From a checkpoint of a small transformer trained on Wikipedia.
Architecture: RMSNorm before each block, no position embeddings, no biases in attention or MLP, untied embeddings, normalized queries and keys, ALiBi, some layers without attention, gated attention, value embeddings, an embedding shortcut, learned residual scales, capped logits.
Each number is 50 + 15 x the weight over its row's rms, rounded and kept within 0 to 99. Layers, rows and columns count from 0. The size before them is the row's rms in percent of the matrix's.

# layer 3 MLP up, 512x128, rms 0.137, rows 18-72, columns 0-63
095:45 32 51 50 65 53 59 57 50 83 53 84 60 54 70 36 46 48 53 71 81 36 48 74 55 23 41 74 76 28 26 38 81 39 43 63 57 43 34 53 41 56 43 39 81 66 58 63 67 54 36 28 35 49 40 51 81 35 39 56 58 64 69 25
098:44 62 41 71 77 45 46 30 33 52 35 51 55 74 37 26 51 72 46 29 54 44 30 23 59 63 54 37 70 79 39 30 75 50 49 55 30 56 55 52 56 65 62 27 25 36 74 64 30 72 38 44 47 56 69 62 43 58 28 31 39 49 38 57
116:34 33 44 32 48 83 82 47 62 56 43 37 75 42 23 55 40 33 30 27 39 48 50 58 62 62 23 34 60 48 62 96 62 54 33 70 84 14 40 48 64 58 60 50 65 24 54 45 39 48 41 54 64 32 34 68 59 61 67 34 77 51 54 50
089:41 47 25 40 63 50 74 62 40 51 70 36 39 40 79 64 18 42 48 39 76 49 39 64 46 63 46 39 36 82 48 47 20 19 71 45 57 46 48 28 46 53 28 47 67 48 47 67 58 47 53 33 64 48 55 61 47 59 61 31 56 37 53 38
100:37 43 41 79 51 79 37 44 39 50 59 44 30 49 61 50 67 64 58 57 63 58 46 37 47 50 58 44 70 63 44 13 84 23 43 53 42 60 56 41 42 48 77 45 53 23 39 41 47 82 59 08 39 60 53 35 49 44 56 30 49 40 04 61
096:64 56 41 56 44 52 51 55 72 73 57 49 48 33 46 37 35 84 54 45 48 67 36 40 54 40 28 21 51 46 67 63 67 31 60 66 26 53 43 49 13 37 38 37 80 68 22 87 24 47 53 33 67 35 35 52 54 76 70 52 73 57 30 34
117:55 68 39 42 39 73 58 27 45 73 54 44 60 52 53 39 22 40 56 26 51 38 57 56 48 66 48 58 53 48 62 30 73 49 65 34 63 76 54 83 01 53 78 63 60 40 46 47 45 49 52 46 52 54 47 40 66 29 33 39 55 26 32 57
093:56 39 48 68 54 41 54 27 51 76 16 65 39 70 34 43 56 36 49 68 53 91 68 74 48 47 50 50 71 51 55 64 48 42 62 46 24 38 58 44 43 45 45 43 41 74 45 24 64 53 70 24 64 52 53 38 68 40 41 43 46 53 42 48
097:72 34 55 57 63 30 44 23 23 61 31 61 46 50 60 50 52 49 64 59 50 56 48 33 75 73 64 47 74 67 59 39 61 40 41 33 61 36 42 39 39 73 42 58 44 68 39 15 62 29 35 39 43 38 30 61 72 51 70 56 38 29 69 44
087:64 55 61 29 48 46 45 60 27 43 40 35 30 51 69 48 43 73 47 38 53 26 67 47 42 46 73 55 52 32 42 66 55 56 45 53 57 42 30 55 91 28 46 61 65 30 60 64 48 44 60 34 82 69 61 78 19 40 21 34 33 53 41 45
126:63 65 33 53 45 63 59 64 58 18 42 69 53 78 46 40 57 63 60 58 35 67 72 46 21 37 88 38 59 26 48 29 64 44 46 56 89 18 54 53 54 66 46 64 50 42 44 15 48 57 24 58 78 43 50 91 38 76 44 44 42 30 56 52
100:59 68 45 49 67 82 38 43 56 69 30 44 78 63 52 53 25 39 16 50 36 75 94 40 49 35 23 60 52 59 63 65 37 49 53 54 50 50 36 59 70 38 49 37 57 37 24 46 68 41 37 33 55 53 65 73 55 61 63 34 48 32 64 66
095:64 54 46 46 37 60 27 65 62 33 49 48 52 67 52 40 43 65 65 61 37 54 28 32 52 46 42 58 68 83 63 40 85 49 40 49 76 31 46 50 46 65 78 83 57 22 75 51 41 34 43 63 55 66 54 45 39 61 27 22 69 31 70 30
096:57 40 38 50 62 39 43 55 38 76 79 47 39 73 77 51 31 57 19 37 44 56 50 57 49 67 60 17 42 49 55 91 39 59 31 66 61 61 34 44 32 51 07 61 40 44 79 69 61 69 49 46 59 24 61 39 76 48 58 25 23 40 33 46
092:61 48 51 57 53 30 55 41 38 68 41 52 35 80 44 54 53 54 67 54 59 43 51 20 58 74 69 35 65 70 54 39 55 48 39 74 30 30 67 41 31 49 48 62 55 58 76 31 59 52 47 78 65 62 46 60 38 58 41 43 45 56 39 38
094:58 40 41 45 52 44 63 58 21 20 57 33 36 38 48 41 41 48 58 52 50 40 54 59 61 47 28 42 48 75 67 48 63 59 28 56 45 34 52 48 39 26 75 43 49 37 22 33 51 57 57 78 18 65 45 66 30 42 49 38 43 42 83 73
082:24 45 41 46 73 74 56 72 35 43 21 78 61 48 54 49 55 30 46 64 69 55 38 64 49 55 33 66 67 64 46 52 35 22 53 60 80 43 74 40 61 35 56 68 67 52 46 33 55 42 27 66 33 38 32 34 66 60 72 39 41 41 39 35
091:24 70 31 40 52 62 59 54 76 41 55 65 45 67 55 53 33 63 60 25 50 27 65 63 73 54 54 35 54 36 48 36 50 37 46 39 72 51 74 41 32 16 31 67 29 58 29 26 57 55 62 47 53 47 65 56 57 43 60 30 77 48 62 61
107:49 26 47 57 55 58 53 31 33 74 44 23 30 58 54 38 26 39 44 45 66 62 80 42 62 58 29 52 62 71 66 58 48 38 42 52 46 39 64 53 72 45 61 29 60 62 79 34 37 50 59 60 55 41 49 51 58 60 54 55 79 31 50 54
102:19 47 58 58 57 49 47 68 37 44 51 39 46 45 58 31 68 44 64 70 56 41 32 55 52 31 56 45 78 55 49 40 53 75 53 40 47 46 42 62 48 13 71 40 48 40 42 60 59 49 41 61 86 41 42 66 52 31 59 49 69 37 53 26
095:46 36 38 47 62 86 63 40 49 47 65 37 74 68 63 59 69 54 51 54 52 75 36 39 47 65 60 43 60 42 51 72 52 43 42 73 44 41 38 55 32 42 82 81 57 73 25 67 35 35 71 35 38 53 57 43 67 69 44 59 53 54 11 55
077:47 20 52 61 71 61 41 38 72 46 21 21 59 65 46 29 19 74 50 52 47 30 39 41 43 28 41 53 71 66 69 57 50 44 81 53 44 47 38 38 58 44 53 37 53 52 65 68 59 52 48 63 74 68 38 43 58 54 37 41 60 48 38 50
098:39 12 30 46 52 70 41 40 70 56 39 51 46 77 48 37 46 59 73 64 30 49 49 46 16 42 53 65 73 35 26 61 40 50 49 58 71 61 47 49 39 49 51 58 58 40 47 41 69 09 55 45 32 53 63 54 77 50 71 38 58 19 39 65
097:50 49 42 53 45 34 49 68 41 31 22 57 77 24 68 37 37 67 57 68 53 46 57 57 68 36 63 52 47 80 84 50 13 57 37 39 70 43 41 42 57 60 68 66 62 43 73 59 34 50 25 68 76 33 43 51 54 56 45 61 62 44 62 41
099:44 59 31 65 46 26 66 53 50 38 62 34 46 31 47 35 43 52 23 59 54 52 31 54 67 42 48 74 42 78 31 34 53 41 51 64 69 47 25 40 44 49 08 55 60 66 53 38 41 61 33 55 46 64 53 56 42 59 36 55 44 21 66 37
065:16 35 28 47 57 59 52 61 64 72 67 43 71 74 32 43 46 54 32 39 52 38 58 66 60 49 59 54 43 52 49 69 48 35 49 69 41 55 60 79 77 46 51 60 67 61 58 49 64 27 63 64 72 21 60 41 49 49 79 37 64 43 52 35
107:63 63 60 56 45 63 41 42 44 49 50 30 67 64 67 40 52 22 50 48 16 69 72 49 36 61 77 34 70 48 36 29 79 61 70 65 33 74 73 72 55 63 52 78 57 38 50 46 56 21 30 18 33 36 48 38 48 67 35 44 49 57 35 70
104:61 42 41 58 81 59 43 39 34 59 42 47 38 44 58 31 62 44 37 44 48 24 51 61 59 89 73 24 46 50 58 59 66 45 70 70 71 37 55 43 44 61 61 50 42 47 37 24 27 58 62 32 48 72 59 24 92 57 37 54 74 43 57 39
094:41 53 45 68 51 72 49 70 39 62 41 56 59 72 50 64 43 25 55 65 34 83 34 32 65 52 63 36 60 54 40 65 61 36 57 48 33 21 36 72 35 85 55 55 59 57 62 39 28 61 53 83 59 17 36 39 56 55 57 38 56 45 78 54
107:49 73 58 46 31 37 42 40 28 30 24 58 95 71 55 46 52 41 62 43 38 64 62 44 65 67 67 36 52 14 49 21 42 55 74 54 33 56 63 67 44 61 74 82 33 60 56 24 59 44 85 40 37 29 53 47 50 58 44 33 46 67 56 47
093:43 51 50 58 37 64 40 61 52 36 48 42 57 52 44 47 55 33 28 70 51 53 43 32 78 41 36 70 62 80 51 48 62 75 74 53 54 44 41 60 59 40 53 26 26 70 78 14 35 32 50 59 49 52 70 41 67 46 60 42 29 48 63 48
087:51 52 38 48 62 49 40 64 75 56 68 59 69 65 51 07 73 44 39 65 77 24 47 69 55 68 53 47 53 50 42 80 62 54 62 72 64 47 54 49 58 47 57 49 66 69 68 50 48 49 45 61 25 70 61 61 74 64 29 58 36 46 51 49
084:40 25 47 45 47 37 55 74 31 48 20 44 60 61 44 58 20 61 67 76 61 57 49 50 75 50 57 55 51 66 65 47 38 48 70 33 35 57 31 30 53 53 18 53 92 52 30 61 57 54 45 37 29 44 53 52 45 37 46 54 46 36 48 48
091:55 55 37 48 67 60 31 60 41 51 53 51 52 39 65 65 51 12 73 40 38 50 52 54 52 50 67 38 60 47 87 43 56 48 79 28 32 31 34 47 61 78 67 78 63 66 62 35 44 20 43 44 62 65 48 76 47 51 44 41 34 65 71 64
101:72 63 26 34 33 54 37 61 31 60 39 49 33 66 43 49 65 68 34 52 48 42 44 53 45 45 21 56 47 29 56 44 63 51 47 37 60 08 73 65 60 48 61 63 34 63 77 59 46 54 89 52 66 77 68 27 30 51 87 38 68 68 52 67
096:42 11 41 43 61 43 62 58 47 47 41 60 48 67 34 38 60 63 62 73 68 41 34 68 43 27 46 30 55 46 62 38 59 42 22 28 60 64 37 53 28 52 55 49 62 43 55 50 52 58 39 62 88 35 13 49 71 52 51 46 50 40 52 48
123:58 59 40 42 50 54 20 41 42 58 47 57 66 56 61 40 51 69 50 54 45 45 55 43 70 39 49 47 51 39 68 48 68 43 31 28 50 43 43 58 26 64 53 25 41 35 63 49 57 84 62 16 39 59 48 65 66 39 83 52 66 57 67 32
102:38 63 41 52 48 67 40 64 47 38 40 62 65 52 57 50 28 54 18 28 54 49 53 72 37 43 41 72 54 35 30 49 30 30 28 52 64 61 61 66 53 45 80 91 66 64 54 47 39 74 49 73 71 34 43 53 43 71 50 30 15 36 23 55
094:45 50 48 43 38 57 66 50 54 55 43 27 37 72 71 34 31 50 22 58 46 63 28 89 37 48 27 56 52 38 52 34 60 35 58 43 50 55 75 63 48 43 58 30 47 52 33 56 51 47 32 57 54 36 42 63 32 44 61 46 44 41 57 59
096:44 45 43 55 65 38 36 67 66 34 19 26 52 69 19 57 54 49 57 60 20 51 51 50 48 32 77 52 49 54 70 41 58 72 44 29 43 34 54 45 81 44 60 49 53 70 56 25 59 67 42 70 51 37 33 52 63 46 34 34 41 60 55 37
107:54 64 50 52 46 55 39 56 25 29 20 47 51 41 46 59 52 68 36 41 54 64 69 45 33 55 63 70 59 32 25 55 86 58 59 58 73 53 29 38 27 24 52 55 42 43 62 13 44 44 61 48 61 56 77 72 57 51 53 44 68 43 38 14
101:55 29 44 56 52 46 54 41 42 44 57 05 29 68 55 43 66 33 62 89 70 67 46 46 45 64 56 58 73 50 58 53 72 68 54 42 66 62 34 38 56 61 60 31 51 34 56 42 44 49 48 53 71 80 31 39 60 18 62 45 52 83 62 50
105:31 45 41 37 50 66 26 63 54 58 68 38 48 54 60 45 49 33 63 81 28 84 40 56 46 34 62 54 64 39 50 55 37 82 34 35 50 49 43 51 51 52 40 73 67 43 06 62 42 68 14 53 56 73 42 67 47 20 55 53 30 78 54 48
117:72 46 48 64 48 44 51 25 63 44 67 44 62 47 42 49 73 51 43 31 37 43 62 36 36 70 60 59 45 80 35 55 58 60 33 49 52 69 49 53 45 50 47 85 62 78 70 25 57 69 46 57 42 46 56 41 62 51 58 41 34 25 48 49
096:50 48 40 71 52 72 25 60 24 56 42 53 34 74 31 41 48 21 42 36 47 78 30 43 44 41 64 38 67 59 73 68 44 37 58 59 58 35 57 55 52 45 55 57 44 51 43 54 35 38 50 33 23 29 61 32 27 55 85 56 51 21 61 61
090:34 60 35 71 38 32 47 42 63 59 31 37 40 58 70 40 11 31 30 70 39 47 56 59 58 28 74 49 53 15 42 40 57 61 68 40 33 43 79 56 44 53 60 51 54 50 30 49 54 42 30 56 40 38 75 28 81 43 34 38 55 63 51 47
105:35 59 42 85 45 86 47 57 32 56 60 50 26 35 60 47 51 51 66 68 53 50 67 38 51 53 64 42 70 66 74 47 35 46 47 46 54 67 45 34 52 30 60 70 56 43 12 55 76 60 59 32 32 83 46 75 58 71 62 41 32 54 66 83
105:47 42 37 64 75 42 49 42 27 17 63 48 53 45 66 40 36 56 53 63 67 41 50 32 49 63 40 45 65 42 67 15 74 30 52 36 69 29 47 38 29 46 54 55 25 33 63 43 41 51 31 42 51 58 40 42 54 53 96 46 55 54 74 17
105:25 74 38 81 44 62 29 73 64 72 33 46 68 61 74 41 63 57 36 57 33 56 33 52 66 57 67 39 40 61 67 27 66 46 33 68 55 32 64 75 64 50 85 39 40 26 41 83 48 49 33 41 38 53 47 44 57 65 35 17 56 40 40 44
093:39 40 46 53 70 28 16 44 62 58 52 52 65 52 29 50 39 49 66 37 65 58 30 62 47 70 56 23 47 56 61 59 74 36 68 27 28 75 43 43 58 57 60 53 54 63 39 46 65 31 22 56 19 36 67 58 72 85 55 30 49 43 28 51
094:26 45 38 38 66 27 45 47 54 33 25 63 70 60 59 52 44 51 63 22 52 47 58 50 49 55 53 47 66 36 49 55 67 68 30 38 60 35 72 56 27 42 45 54 40 62 64 38 37 34 52 31 30 63 43 47 61 52 66 49 64 45 29 48
090:31 45 49 68 49 77 60 29 48 57 29 41 56 42 48 38 55 33 43 58 64 18 54 22 54 28 50 46 38 53 72 38 59 66 60 48 47 72 47 53 56 66 44 39 37 64 35 32 60 19 41 71 48 45 40 62 41 42 50 27 57 61 68 49
115:57 40 38 61 36 73 46 65 25 84 42 58 30 47 59 64 17 49 77 50 46 62 77 28 49 49 79 67 63 76 32 36 74 69 71 44 43 57 59 50 40 49 61 74 69 55 26 49 51 43 69 52 40 51 40 21 58 11 65 58 40 41 67 39
110:36 54 31 38 29 29 38 47 50 65 13 57 59 51 59 56 27 41 46 73 26 60 44 45 65 69 35 14 53 56 74 40 53 51 39 31 24 46 60 56 58 48 63 42 32 48 67 51 70 45 32 47 33 37 40 72 56 46 44 42 34 58 65 60
096:47 59 53 45 63 24 63 32 35 61 48 56 45 90 34 37 63 49 37 43 40 36 59 52 41 39 51 61 39 55 42 33 34 37 36 51 24 73 26 69 66 76 29 84 37 64 63 49 26 51 17 53 48 40 38 53 34 73 30 59 32 92 59 38
# layer 3 MLP down (transposed), 512x128, rms 0.116, rows 18-71, columns 0-63
096:37 37 41 36 45 54 37 53 27 54 48 51 46 24 71 45 55 61 70 48 44 58 60 47 35 48 72 50 45 46 54 53 34 43 55 71 54 65 49 66 47 65 60 36 69 37 51 55 26 72 27 34 62 66 39 32 52 51 46 78 43 54 72 26
101:58 30 36 49 77 57 41 58 53 13 36 66 68 08 70 44 46 54 50 52 61 37 12 31 65 43 44 54 61 53 49 52 47 65 52 55 28 47 70 60 58 67 37 48 53 61 34 50 44 54 70 53 37 47 51 80 57 58 43 41 25 49 55 59
112:56 61 67 18 61 40 48 33 63 37 52 40 63 43 53 51 46 56 57 77 71 37 49 47 44 61 61 53 46 36 53 60 64 33 48 44 71 47 14 34 48 46 31 67 35 20 45 61 65 40 47 67 70 42 77 36 50 53 55 52 70 37 37 45
098:59 34 65 37 52 37 51 67 60 40 46 50 53 59 49 59 49 14 60 61 40 41 52 52 70 58 55 34 46 49 61 50 45 36 40 37 33 54 30 31 52 39 42 54 56 42 74 76 52 61 43 37 55 52 55 32 37 59 60 61 67 64 40 21
102:44 47 70 52 56 46 59 54 55 54 50 47 69 45 38 55 38 78 32 57 59 53 38 45 66 58 50 86 48 34 53 82 26 66 45 56 25 65 28 79 84 38 40 80 50 48 60 78 45 40 35 62 57 36 70 89 26 49 50 51 53 64 44 53
098:42 48 95 29 48 07 45 60 51 46 46 53 46 59 48 61 47 34 29 29 55 64 63 79 39 32 43 70 76 42 72 35 29 35 41 43 51 48 40 62 65 36 33 58 21 40 36 56 32 43 49 44 50 48 46 91 60 35 50 60 35 41 57 28
115:20 61 37 19 41 64 47 34 41 63 38 77 63 43 50 32 47 21 52 23 28 28 55 49 54 48 53 53 57 30 39 26 49 45 51 70 52 48 39 56 29 33 53 55 44 73 62 59 37 44 67 54 83 30 69 17 60 32 21 49 46 40 75 21
095:59 44 43 46 48 46 84 55 40 63 59 22 58 49 34 37 76 33 59 53 13 49 39 62 51 83 35 40 26 50 76 18 54 31 60 38 22 29 54 52 58 81 29 39 55 37 45 39 44 37 48 60 31 56 42 46 75 33 83 44 62 45 59 56
098:54 53 52 43 50 54 43 57 36 37 39 53 40 29 68 43 73 41 68 65 55 56 62 45 48 24 00 48 17 48 53 55 43 49 54 33 21 38 27 46 15 66 41 64 20 49 81 49 42 51 59 38 70 66 54 44 63 54 61 55 39 45 53 50
094:56 33 89 36 43 25 69 54 40 39 71 43 47 48 43 51 40 60 31 47 33 36 50 46 76 65 31 52 27 26 41 58 17 42 19 36 63 55 69 15 40 55 68 48 53 45 41 24 47 60 32 46 63 49 42 26 51 24 55 75 74 56 56 68
117:68 27 61 58 54 63 48 40 55 34 34 61 61 78 33 80 56 71 58 67 27 35 46 69 49 65 70 38 63 35 40 29 53 56 74 40 67 53 47 38 56 87 32 47 51 57 53 19 54 61 56 32 65 69 45 81 45 73 58 67 51 27 12 29
100:36 53 43 54 71 44 29 61 60 47 51 44 55 77 64 65 52 19 52 27 78 79 39 34 56 60 54 44 45 41 82 42 52 62 66 59 43 46 40 73 43 56 40 49 38 65 70 57 32 48 35 46 65 27 24 55 33 58 66 29 40 50 53 64
100:33 52 36 59 34 57 84 54 46 54 48 24 70 24 42 42 74 56 66 62 18 66 50 23 71 54 31 65 39 57 71 35 38 40 46 41 24 40 54 46 34 73 26 67 69 37 52 31 65 59 56 54 44 56 31 60 67 47 44 38 50 32 48 74
096:33 16 82 20 41 17 29 46 72 45 42 46 54 72 40 49 54 58 60 36 45 72 48 37 54 25 44 69 62 27 59 49 52 36 54 48 48 49 41 59 52 52 35 49 34 29 20 31 47 56 79 61 55 77 39 54 30 74 50 65 66 61 43 48
097:73 56 54 29 55 67 71 59 21 42 33 77 41 32 32 67 65 47 70 37 51 69 42 43 56 30 37 29 21 37 56 41 51 46 64 39 34 60 59 57 40 59 54 41 24 31 26 71 40 59 59 53 45 49 43 65 68 37 62 51 36 26 37 32
098:53 37 83 40 52 49 61 52 53 34 27 45 31 51 62 04 70 38 41 53 42 22 72 40 45 51 24 59 60 33 47 47 28 52 45 50 35 52 60 39 44 71 74 54 51 44 32 41 66 47 46 33 49 56 51 62 57 42 51 65 41 50 33 78
077:35 67 49 37 44 71 45 75 48 20 58 60 53 36 54 58 15 55 45 31 90 61 37 71 54 29 40 40 62 45 42 53 49 76 60 30 55 68 22 51 22 40 63 66 39 49 58 60 66 41 19 58 52 49 46 35 49 68 66 39 36 37 42 46
090:54 54 61 32 47 33 54 58 29 36 59 52 50 39 75 40 38 60 23 67 54 49 25 50 49 38 58 54 40 25 70 50 43 32 85 81 54 64 50 47 30 59 68 68 26 32 63 57 45 59 47 61 32 81 53 31 41 63 41 37 80 36 52 38
104:36 26 31 49 47 56 63 60 64 56 53 49 59 64 18 45 65 47 34 76 25 57 77 35 45 59 58 37 76 43 68 52 64 60 37 52 77 61 63 52 12 65 54 75 73 67 50 48 51 55 47 54 39 37 24 23 74 47 49 48 40 41 54 48
100:43 62 55 72 49 67 61 55 52 39 64 46 45 51 34 35 50 47 57 55 75 46 53 60 31 38 38 44 99 77 48 83 79 52 18 41 78 55 40 44 48 63 52 68 50 34 35 56 43 65 30 60 45 55 32 74 31 37 60 55 46 46 53 22
099:28 84 58 35 53 33 63 32 42 50 54 42 68 31 26 40 59 38 54 33 56 50 67 45 51 64 51 58 49 73 68 51 52 57 65 46 46 72 41 61 47 54 57 36 53 35 79 46 36 48 43 37 43 46 87 54 31 40 52 46 52 67 39 57
078:45 34 44 57 47 41 55 30 30 48 43 40 43 40 72 62 49 21 19 42 49 50 46 29 63 44 57 35 50 57 54 54 36 73 43 51 84 63 40 22 50 51 39 91 82 44 33 38 44 73 38 53 54 35 63 46 11 36 58 51 53 47 48 69
095:38 40 93 55 58 72 46 58 41 30 65 52 36 61 64 59 35 73 63 41 46 51 64 54 27 58 51 61 50 62 58 50 54 53 54 65 55 27 57 84 59 26 67 42 49 75 48 68 11 55 64 64 66 26 51 18 34 34 59 60 33 33 63 27
102:55 57 63 40 58 37 55 71 36 50 64 61 78 30 24 58 49 59 22 49 68 44 36 64 33 19 61 55 48 35 60 49 57 60 63 42 55 56 47 47 64 67 72 39 28 36 66 44 56 39 31 38 57 40 63 26 30 48 38 51 48 54 56 36
103:59 44 43 51 41 29 44 76 51 58 34 43 42 37 54 57 48 36 33 77 10 58 48 47 63 53 41 79 10 36 47 16 44 65 54 41 16 49 35 44 52 59 41 37 55 79 59 50 37 57 61 35 66 60 34 54 39 51 43 61 64 29 40 45
071:40 40 44 70 53 26 73 70 65 72 57 27 66 44 29 72 45 56 46 27 60 49 38 83 24 36 56 62 47 39 52 75 58 55 63 87 55 45 80 83 56 60 54 35 67 49 41 55 59 49 71 77 54 43 45 56 43 48 56 59 35 49 53 53
106:64 54 57 51 55 56 56 51 48 56 73 41 40 42 69 49 62 47 71 51 40 44 60 47 51 62 42 15 41 70 50 41 66 59 90 57 29 57 48 41 71 64 29 55 55 23 48 31 83 75 64 53 46 34 38 67 33 62 48 43 47 31 56 57
104:59 77 48 43 58 66 41 61 68 72 71 48 70 57 55 62 71 18 44 33 84 47 59 61 56 71 48 56 54 47 54 39 32 49 35 90 63 60 37 38 58 53 62 28 42 30 85 31 41 36 56 43 68 52 61 38 32 32 82 49 55 67 53 31
099:34 48 92 52 29 49 73 44 75 46 68 54 59 37 62 72 63 25 63 63 29 38 63 40 65 52 34 45 40 64 40 43 11 55 71 40 19 56 71 36 55 63 71 57 49 31 72 47 44 49 43 53 51 57 49 45 55 67 83 53 60 38 41 69
106:44 37 57 38 63 66 45 53 51 46 66 37 18 52 59 69 49 50 22 50 16 66 52 47 50 40 44 39 33 49 68 47 43 52 64 42 57 58 39 63 58 43 16 62 44 28 63 51 57 35 59 60 59 47 23 52 28 63 46 44 38 63 57 39
096:53 57 94 38 45 34 58 55 55 50 47 59 32 42 65 29 68 23 32 58 33 45 56 45 49 61 51 70 53 22 53 42 58 61 43 46 48 43 54 33 45 79 71 49 40 61 43 23 43 62 56 33 45 41 35 71 50 41 72 99 42 72 29 54
092:62 26 81 52 58 40 29 31 51 76 30 44 65 60 39 29 82 46 41 91 39 18 72 29 42 83 46 45 32 47 88 40 52 53 56 46 64 47 32 28 38 57 49 61 38 49 78 27 53 67 42 52 61 38 49 31 41 58 44 68 49 47 39 79
085:48 54 53 51 25 54 22 46 35 66 32 55 63 42 58 66 73 55 69 49 27 32 20 22 39 59 55 53 49 63 51 61 57 53 79 61 41 34 72 31 54 65 62 48 53 24 46 23 32 74 62 44 32 65 40 48 69 40 40 55 65 58 64 56
091:51 43 49 35 50 52 72 18 44 46 46 61 38 52 48 40 40 64 57 51 65 85 37 60 45 61 43 54 47 65 56 75 61 64 52 46 57 48 44 32 30 62 61 62 40 53 56 67 29 32 52 48 34 31 51 59 40 47 43 46 29 31 35 55
100:47 79 43 59 54 56 71 57 20 52 68 43 38 37 64 55 47 59 50 48 20 35 75 60 39 45 61 46 67 41 47 40 66 65 43 37 44 32 52 58 71 44 50 69 27 46 29 35 31 49 62 65 38 44 62 69 44 48 62 44 56 73 30 19
097:54 44 63 45 54 37 59 57 20 42 63 69 39 43 51 46 74 63 35 38 93 56 64 57 48 49 55 59 71 44 24 62 63 66 47 25 67 40 42 41 92 58 51 44 04 51 86 59 46 59 61 64 32 18 34 47 43 55 63 22 55 74 46 34
115:32 53 28 53 41 20 19 54 50 73 46 58 68 41 74 49 33 66 33 64 28 57 42 70 54 40 41 47 43 55 64 48 43 35 56 62 25 68 32 64 23 45 48 42 45 53 41 67 47 45 67 08 46 57 39 53 62 33 60 77 60 55 75 34
101:51 54 65 59 23 44 40 60 40 39 64 68 75 69 29 45 14 52 45 34 30 58 42 59 52 44 15 68 92 54 47 85 54 56 46 39 57 50 25 85 39 37 42 65 55 49 37 59 55 44 46 64 53 13 25 73 32 47 47 36 44 45 20 49
098:30 64 60 36 58 45 48 79 63 58 59 69 56 44 41 19 58 57 33 20 66 53 43 58 50 54 48 56 42 55 45 47 51 59 37 37 59 52 51 68 44 56 80 72 29 56 52 53 43 51 43 47 56 62 49 44 42 71 38 49 31 73 49 32
098:36 45 55 50 57 31 40 55 65 50 40 69 45 52 14 92 63 42 81 56 64 64 60 45 44 20 59 32 54 30 23 53 44 65 48 51 65 28 58 47 52 29 29 48 24 35 24 29 43 48 53 03 48 40 62 32 57 43 46 94 48 58 62 50
104:51 34 82 42 53 41 56 57 60 74 46 50 65 61 67 41 57 34 39 60 63 61 53 12 44 27 47 58 43 33 41 45 24 33 55 60 36 49 37 49 61 52 27 27 56 39 39 30 49 35 62 31 68 54 78 47 26 53 45 66 45 65 59 53
103:56 60 34 59 70 66 70 26 45 50 66 35 32 47 43 24 58 40 14 36 32 56 36 47 51 48 02 51 63 35 46 36 82 50 49 61 62 35 28 53 36 61 53 65 80 58 42 50 54 44 52 56 79 43 24 53 54 23 65 71 61 59 22 47
105:64 38 43 64 58 64 82 60 48 47 40 54 49 42 45 49 72 36 64 60 49 28 65 52 69 64 51 38 68 56 48 55 45 57 48 38 55 49 39 63 53 75 55 39 56 87 48 48 60 77 36 75 52 52 51 56 59 46 39 38 41 69 25 27
112:52 54 61 47 46 26 44 46 44 48 32 45 57 62 20 99 37 35 64 38 67 18 41 43 36 41 53 42 69 48 32 45 57 26 28 47 78 63 59 15 57 63 36 52 36 55 47 79 20 47 19 59 58 71 57 49 62 19 58 43 50 34 77 32
098:55 54 63 44 34 32 63 49 47 48 49 63 68 64 50 60 82 31 65 62 51 53 67 56 21 69 49 55 35 28 35 46 38 35 48 45 55 59 44 40 47 65 61 29 54 57 67 37 39 74 34 24 64 99 47 47 72 41 73 54 56 72 71 51
093:55 53 62 56 27 47 37 26 53 44 54 58 44 66 57 69 30 36 55 53 27 33 37 36 46 58 34 65 28 35 11 30 68 75 00 28 33 42 56 27 55 27 77 49 63 49 50 71 49 40 77 40 60 67 33 65 54 63 45 47 49 59 48 41
105:52 68 65 66 55 32 41 56 56 60 48 60 53 68 51 29 41 42 34 38 47 52 85 43 51 03 62 51 54 54 63 56 32 49 53 47 37 53 25 66 95 36 34 50 34 22 35 54 33 56 58 56 64 43 32 59 49 34 42 13 35 41 48 38
101:59 52 91 54 65 76 74 35 53 70 67 42 62 46 27 75 28 33 63 62 37 60 59 40 64 43 54 49 28 72 56 53 52 46 42 44 42 32 45 56 44 58 54 66 41 30 44 43 63 59 62 57 27 52 28 71 61 47 82 65 45 42 29 44
102:46 35 58 31 52 29 47 70 72 75 48 68 43 46 65 52 56 40 55 61 39 38 41 29 51 73 38 56 26 59 79 40 29 64 74 49 37 45 39 31 45 56 60 24 49 24 55 62 52 73 46 48 32 62 56 35 63 45 18 73 67 49 64 67
090:27 55 59 48 40 56 44 57 47 40 46 60 59 36 46 43 10 76 60 51 29 55 37 66 56 62 64 45 12 51 38 78 54 46 28 54 48 43 45 77 58 67 58 42 67 58 72 46 36 56 62 87 44 43 41 56 76 58 54 56 53 50 28 47
095:55 48 69 46 52 48 44 53 63 41 58 62 31 40 70 48 31 47 44 53 75 43 71 61 65 37 59 48 73 21 21 34 50 49 77 26 32 86 56 50 51 29 78 57 20 48 52 45 47 50 43 68 78 61 69 26 67 59 57 34 63 48 41 46
094:41 68 73 46 65 31 56 49 56 49 76 44 34 53 34 65 71 45 16 33 75 61 44 39 71 52 54 40 61 53 55 83 18 54 31 58 50 52 37 63 50 47 49 41 43 40 55 41 33 42 45 38 56 54 68 63 53 33 71 68 36 26 40 55
111:70 49 52 38 43 32 44 54 49 43 42 56 31 30 59 42 17 21 80 42 74 32 66 70 54 53 59 36 54 45 49 73 28 70 71 64 52 60 58 32 73 67 65 61 58 61 79 54 44 43 58 26 77 42 75 65 57 45 50 65 49 68 69 40
107:47 42 32 81 47 56 49 39 53 47 81 48 35 25 51 24 72 46 55 60 54 30 75 72 50 51 51 62 50 46 41 30 58 25 53 40 81 83 48 33 67 42 41 38 48 43 48 74 57 48 56 32 41 74 29 65 36 62 63 59 57 62 66 60